{
  "d_model": 192,
  "norm": "rmsnorm",
  "norm_eps": 1e-05,
  "positions": "rope",
  "beta1": 0.9,
  "decay_shape": "linear",
  "train_tokens": 154300000,
  "steps": 4709
}
Each number is 500 + 50 x the weight over the matrix's rms, rounded and kept within 0 to 999. Layers, rows and columns count from 0. Numbers have three digits each.

# layer 4 MLP up, 768x192, rms 0.0639, rows 139-172, columns 0-191
491430496525444379552593558631561432548491534432489509431503511559562566530499451561549413483524476432478426500466499528457432475488547405488529553448495557591534537524435488595523474494533415520470447519442391401561553442374494429496455499574442526507500434451476534459600452465511582466526561562529534528425520467463557450568510552512481478591513495550496485540481479433496487508531375454497488486484482578547534532482566441582467415554455488443499557544483439389496489502481429503532546553545513487452491508531513466533630409494505556426442463434447518512402506447571545399
531473468434533468437517515515489422493547447577496509552423527458508431473503521489507529488454496493592584339444485569484506448424469529463500489594529515495504534510493466505539543461431531594444474551564454546506509514463498516589547510430543452467483425525472554568471601506462462426521494488534389528556382457597444514519607451532476513577549481463463543461477451444570388561575518568480480385533455430474581493514560641479496565460394526492387565433487492570549576528517566502468614526454634520643520539529552495486453588509356592566451370504606442550492484549338467577
596494488531441431548478466479508407458508474499465437526413499490495443515482613485451576503533549510427501433624454370589563457453569486409579599569453555433390514413467482454567446500521490613543444481482460479553505526535543504520491442518542474428463452570506604483521615552514412548597531528598486468534448511554485482519528463481524458538532470463427486582402501423535521454541470453459582483446530485522445498519561471480452590559513551489553521502564533549472421439524477532468499478495440553483535378492429491524456536541506497416662547478556497559484486491583559457
457520536513521459559610502531603476549543499510555469492519540542478501513535514584496497479560506438449512497524509516522504472404477474475476552504464616439535458623505448455567517572526490546513424503454558474517426559534476517499453571483585457444480485471486568488547509609528518416453453459424437582544500507436572592497496579467435441477496547436534433493476466529402553486498591501566537524459457505559463556510499559521481451532494557521512636413503442521524492539512508448544537516451573510466541550459461503507402481537557450455495499451537469465486414432471510491
528561553483490498439482465463441409514474413589441494494478493535476541426582511458463451526553531424567475542525499422559543483532542465577463431524601462521421469399535436418528499524545472479414555538471553530412587434501485517419503477546507532475504472554456456511429438565467511547500512480511498495514515451487499517578496510443653502506514451493544533554564440528494445495411506482453548533503507547533457652412561543522439578515448506486486511454385479515495468536529517586507405547397628460540430451418526539521464505505446455491440532523530450504437492458468572522
566390483438585491523571507394498529361439477344412568496524601469484573474401593476464543559501472479464402548451491463546440512570520532479466520502585540517568531527514515407500479551545501476577457549435450508467491506553474432508468505522460469544499514408578524468475458425485517489513460478426532472527501442494545459442457531460421438555656594558518523382548586423482539595517504440458516534463458500554528419561535514574569536465472524537536456444605563482578508573549560505487559532478481548419464560488475517482542653409486514533447418566481500450456500520453466531
562525337457476500475440531426535484462515400455380524446479454494497533519464508613500586562511571458494488566554474519530515515535446518487481518453530491529563431531491497485561501496573499483556545505520555495525553533521475453576478521466474516504568512576571509465619521425461449510535501587488481516535386421542559605582459536545502565563376522510526453547549522458499474407551405477558529507479499427436443513466443576494430442416456508540406503455431483498488472443521479517443408476533480392484484477507544430500430567522486463518475430498469650565542505588508496511
501507423500499506454604470556482501480543502531572447494526560587506574504563540472480499563485554481510499453556463551555596556433490536495446434537522527481457461515561564507424496528490495526553536478531530462508511533550454392503372465588490501481553431544470487497463509481497473557491527455455521439565569471446499553498512513418457519455436487407444441534602446450421515487537561434482464515545503519514475503530517481544479568513498461520500532489482461497514467488407523453539434522451568549487522540464548504632535516510573507504505551440460417503560479483578420464
467467489464522497535488425471573496532481497493475398488432477448587562466578512425530394506474520567477519456549490499449485480467434524462541408527464499515424450471465590504513452443395461603521488465470566648444462439533534530528507482437540515554535493446514395500491460437522591463481518497547397558559506454490529488568535504513529516469543460589482601564485471482526492429511500498456469511524470412500492550469552541449469417443463500472441494606554526568636477521467550451525532481534565496470509513612434541578406456476529571594463589469576545606486570540563406529
450523517491564543607557456440466538514521596489541568456540502497432460515473403566524506513412447594494451551506487629426554428589468539475456480521570535511513505512529413533523457485496470470470491569489552505465486528482444514518453414473564451570432632495564492465477534457498489512478526466481461499560456350444578471469529572478522529590401492579495522528545509592453529478530519427602426579489507444503494434516553485515444527499545499488464473540497478458580492575545498407570609521474491527493474463338555474535473490454502535599423510576519504530568467389511556508
464511473568565460511489515442503512498548482510479392501518444483525483528546456538590480450561457501533521495368488479615555418476548614513518506513481506541417553447515502510533499590480514535477448497493591517476493514518433420565566474388504578551594514431487488427502512516425462425485465456558499490480486507459435588527517462556433474502481439534458499468439475488524480519516584506420600507549394584460469478481556483502534531496542531577521492421446588548574532400412525482494537463509505510489393544501566566486490526454576442531537546514585481601516565518507497479
471470362504466490531547436425514505512478506479603504449547417475504624500528505522565538442481432598493524490398603543468515526523534491470504522551513487589478441466518513460481433495514556417498474575567565472496544571499528461379526445430476480516546562465513537466607560465549533577578391517477552484496507560484411580495433489449522431476515509544551438674436551509511502573457567523523496453487525496404484525467490518464508535438465498573534466514446447523426381431414486512482478511529566540474520452467389466498545414494493484478454470530445514422454542501482407559
480439614463470439547571491515570492512532526476501493471485537471642543622427525519527561482527506511464496428466392569443494508452529538430520544563504475560521396516523455510502460467505612411465512386539457503469395527450519541620510533468483528487483544439471502516563561450504495516536559592431535412570517479468497448499510663482570558495468486553486506529480487507491539532505591449555557536555524548431508495489429448522573502548487509443459525575539543513508488510514486532584461554487478512505512623419557443449583469485509540550539596457478534534438416468539449603
508549518535457463592577572512660485503535518406562493502460555407485505545411471464470540457503473591525406433476568546531434477416520557523415457453551502432532501488587608551522495523439504618492468527528473423498488514434476545586536534468594509503534479508518490425517544549492501488481566572520522563422463446421492619406522505536543501498467586437540474488521432546534525505472489534478536660534534461495582570473577509528527498516464553437544583512531549445470520569463506488420484580426497593603431531432523514453540518586519421443480452508668499505500635505473599462
501507471502558461592458506419517592457517456416430506496510433495460480520508485540481485506506472515475495493452468477446512509521517432504526552550516481480501480478509403652467503440570492438551470485563488529415478532434476639425449467395464582495503553497484446549399423451446404571433521486477608495516506534504456512498393421408528467447546537563513494483513499497515503480556491543518552534499535500536529486455477567541484564561533426523577494459531469466557474584544471535487426480515447608463522529538512571501512537517533471540631502425560485603494474541428634465
578462513477472518406540495456458576482596493382524398472481442486458485461563637456370583527426430482498420531459627465544546533576503503496517566545489473452529406497517574502506508467423521519594505551448560556449505506548559479562583468558487496614480543549489443439486447463466602560511498492598486547534518504530455559631489496528461518436409493492443481537577483459526587443583556467528423510374512579516462417502482409564485492537466492518422494566491524427528430543566536502554480445543522542410506519558412580457465508433532487498524461395537482515522555483454544544
523408482527455521551533567493406559461440472535405520559397557448559511477481456570486518525570482608508536616570515504537446502612570427502544555537466456572506407516505518439534464555521574553465520420452568546471475528471497535439518555518528517530415429607497504421594478547520488462518482513519507442527579647475559438572560396465504486564481516407414467394527454422504545466468473461505546454501417585482447627478468423488504502597441445541576540516562529519512488471529530538478506428488539507492527545563474500426543561474552474458532544578488404524547444460444475470
459483438596501410508582569507482441455533519491373492558483440493572571518485542445523532512476501520458594530533482454491520515507573497511534456436503503478528504386484520467503572543427441568526505511587449532447537388560509428483506563500445513514489484663450531496514475410472503420519491528451533444419528563543452526525452554529474410473513515502457501465384490439526564471459426509556425576480438551503486524571498506539547472439598587469531534501368497474544444464522398581545425517455423404545437522466379554395484553519493508435502494542455512594500527514439562467
519485555489521464428544493573575571605552425422574461438422496554513557511457493523539482424472522454478483495490472537579504462455564572496453447440480481505471641459559443532498479651600525375408526491491520442422436413418486552513465523479505603446458561417539398518486416556532476467466611448445448621557540471487556559500462503525500526514551497464521443457514509587431490544462503446498472498489521444456536439473507523431441538570551544480544524449484569489517450521549563485497487519479408564431574475548422546588535537493498490466463518525467559497499403504487533522
576535551457443433538469542499519509532557507475477420444523548493444463483471501468511646530411538502522514525476555527494476469519491482409494447464482430470479487459538456492508530514519424508530559540450474560518457507489520440551565498501512561468490557474462552468531529451407436517492524461547419528481515543585458454464509454515504498502558509418468526559502494497560561554547474473480505442619554449530485491477306511422416499583481463524436536512554536494424584533454440511512549336532475508500540484545549491501470507465463428450491500475448515538485422566562540467
529550437519491478529516475519546546522492450494513506458563491487484446491539525523520580474478455508578529493558448515609475470469497462571447543437517506450514429426488488461513471521512528486487421553586514384569480499504512471506472462560429482519410531569420452588509491518546442402474482612340489571554467480425565477490515515485484531435454502516589465505488484558504562564543505425387522556489466448544459499469493495583464504527578455483499493503518509524565429526489506470494471507442519485520442491467612629516472572485489466559442519570457452530491502537512435547
521476489487573465513496527548450554603425586495430498555500462556448484445587508473494525489461637518523456462416504466371500515591415449443575456566530479477491451449495526541474581492409455433528521503428502595488569441483541462449501409487523604508515564491470422552421574400456528458510530554436496461471521465565527511598474545464540481419526445454495550412533507458538497435491566511502498505490502494506518420491492468484545493411431493514499423389494559556512610474481485520498445530507517525515462466510464437603466527567576638512517425479501487448566566458477579509
450534489507590413426586592541454507630571465541504511502432480412462600530495472531487506617447513569579477517447437490502453530441472479538554487487528463452504532501500500544559448492420557465517522491570444537544472564484462478523541512513508566463435537445477455499635468498475481518449457511401526491555479425428553424514483487544502438472374514460562536554509499463456534474469476585370527543478473509493501568542587565457562554538462505568418514476326497500500515476489555538457509617462423518472483427456589429461511506576536415500494595486582463583557524441569458468
439466482432486429526508584564541504519484485456509527528421440450567494461514450498424426483571522537479487522544480496532428531592493437467419421516499492442477571540459406563502502456498498550424450463510409505535447536485497545537521504422532371472518603463516481496465507486468462436477453585534470394528520442479492442470523454530523593502430552448566442504486523424477443470475461523378449503438532481544417444540513558549525543473588477473453512529413500585482527514474506507423521516408506510463583408488489506450512515420506467448495355476491522557470491453491544470
479450526564473521500413525494530484499477453569477472456475447459477478490569559402465461496478508559521478448451476489427491500398496495555482422370399575513450514580471466582491420436484370533475439523373407540491435547554492642545447475515579521513465499379538488483513479563538586451457432482477531576462496510517509594456510498512480540473490452629508494455490566568422535490337528577514468528535363510525430469475533437449614448476515508510449480502518533517486536454445564495547550433444565507405471505483495517490465454476525451561423511496595480594445565498516432463
421504553493431513477500556540519491462523502540588509389529398547470430476482547534557529548528487540474477488511483556524411538500586460453500487560474471479493490608577448550474509484583565511532617598434510423599493566510401449435501514496382494552554518496543454484507406543515476588523463487646491491532517510469580423473436499470520509530515465561539454517426495462459451507479448516476464516456520535483480475516623359509431480462516501515549493509534463557494451451540491560486520540467400472479506520563448495549545505479479600470524461450520444460507443492470470386
539456550491454470512510532505509546470501562488492464389428567522490490416489479518590475562532418525518504543584490483462594527450529530474461572545572446468419535436559464418497549467533457560576594459514483487498477457447388554578415481505490449545538539494411504480517458510562463417575440451521446477496453452477497531442532533528511542441528489532444381529507519611622451455483466536527494522443496521430485505551466497490465526487510491538534462552524503457568554597495544450635482479361476431521481576473449463490448478419457475478521548373571522587513480483465484527
433466457487554512406532582430482498500492493506454471480520633545434517455550508490469503526526526410638384572523589440405549534447439508527534497529503435481511509506586501513453476514474483528339502476449484513549452529503482410476574436652496443522492508474529495507505479494461477578434466503421496553429490480510531435538424421403459488491524518529579517498498597480486499554552461474528473530438553439494581550509530483559483518498517465458587521519457431567582583535514532449384496560545433501483457526441575514530464471429493531548408456582537508532520536522520490543
509501517602563494572381411488554487473552538510565415486516468534439404523469566562525505514597493499499516571493485465533475514423546436515578531429463546526429526460481424493503489486538546530534504454557444458499458527533466468500455541423513562413510481548528575530546491512603494452480476436540528572470420481550486542554546419519514427461472400444603549474443481513496433541443488528452553462467484507553434518550521505458460558460477561519564529372464523605525500531520402490472440535448461597463483538559535480451418458510492518530498432486476520506478526542449490476
598395663371565468546559535536534513558488553490429481471497517543471514457488485512543437434539531384496507502465628531480546523510538588529505474467518530432452574606576536506472521431454477489401554469469484533603478453582473467544475552424502527450564479528591510561510449416418496455509513355527488514526512473415498445458482501636375522517531524481535581498506522460518439528509373479566516437480533460454587494510595444502530479530499515563421473480473423458466570478531524526553530463503460538438480507492447467506471564462428513461510552508475596518502433471534520437
572430589367413530533526598414536443469502434509434453498537543507565426490491547501490545544441535497463548469511422457580503512494520416541532600559497533470579514486520517519428522466502589455525567481552474602404479546551438468583481499595405467479463526486485492528526488568470526564526498492457501486523517513545507446492566465504446534472496498472443469519464381420501541546416479567553539459556463490566499468578561465488550518547514507579486469426489480459509507468608534528466502455594529448460541414488507419505480541584521459502577538478518530564466449529605556463
451469452527550520513464426488544512444526531526419530472486557463426528621462412566472442469512444468534494516419479471532441449501505561524504472463484507505448512521529488539503512530527474469553477487531479486501588387455477561505545598462428458519542555567459546604527494490464527504498578555359474522458441531515425497491465524598583504482438488441415497524495479456522539396592471554524438462516414509583467494505503421471463482535509482432579562489473551409526562497448521447476447480521557572556516536467451479508510490474482503444432555496440553428456582455521563448
578508360543500531583506559419544545489546531461459512584486469474450561550509479473457473486464494542525510484456455492491519496490494488504513560483519588478456534587586446544478422507474495498494537343445571493567524501503471527502360574452521489505598478550476595484592498416469496522434504414470489514558450559399578492484442453577425495439547451394510514474500509476503483512485383492454519463513495564486503480537551517405375560482511576453492489502581430445461520634540517485442496519510467587499484520443425514543435558484468510524503359401451445512504407513447581495
457494502496501458463613555603544508474470435455332479426387442458524516437540451400536499493433602475510362469596511485408503554542389424575524421515411500470589464420533608425493593496437488422481400467542543611534490485510539465525551431496392446507488520456620446544523373455424527517522515545483487511481495378420511496588493466500529549443478473584617482451466511551461565455498618565529411516458559452606571417466569456502498433516415487445483498528464389574461349432695526473465450475497474479491543413491460527526433456577503453363525593480385503475539602462454471516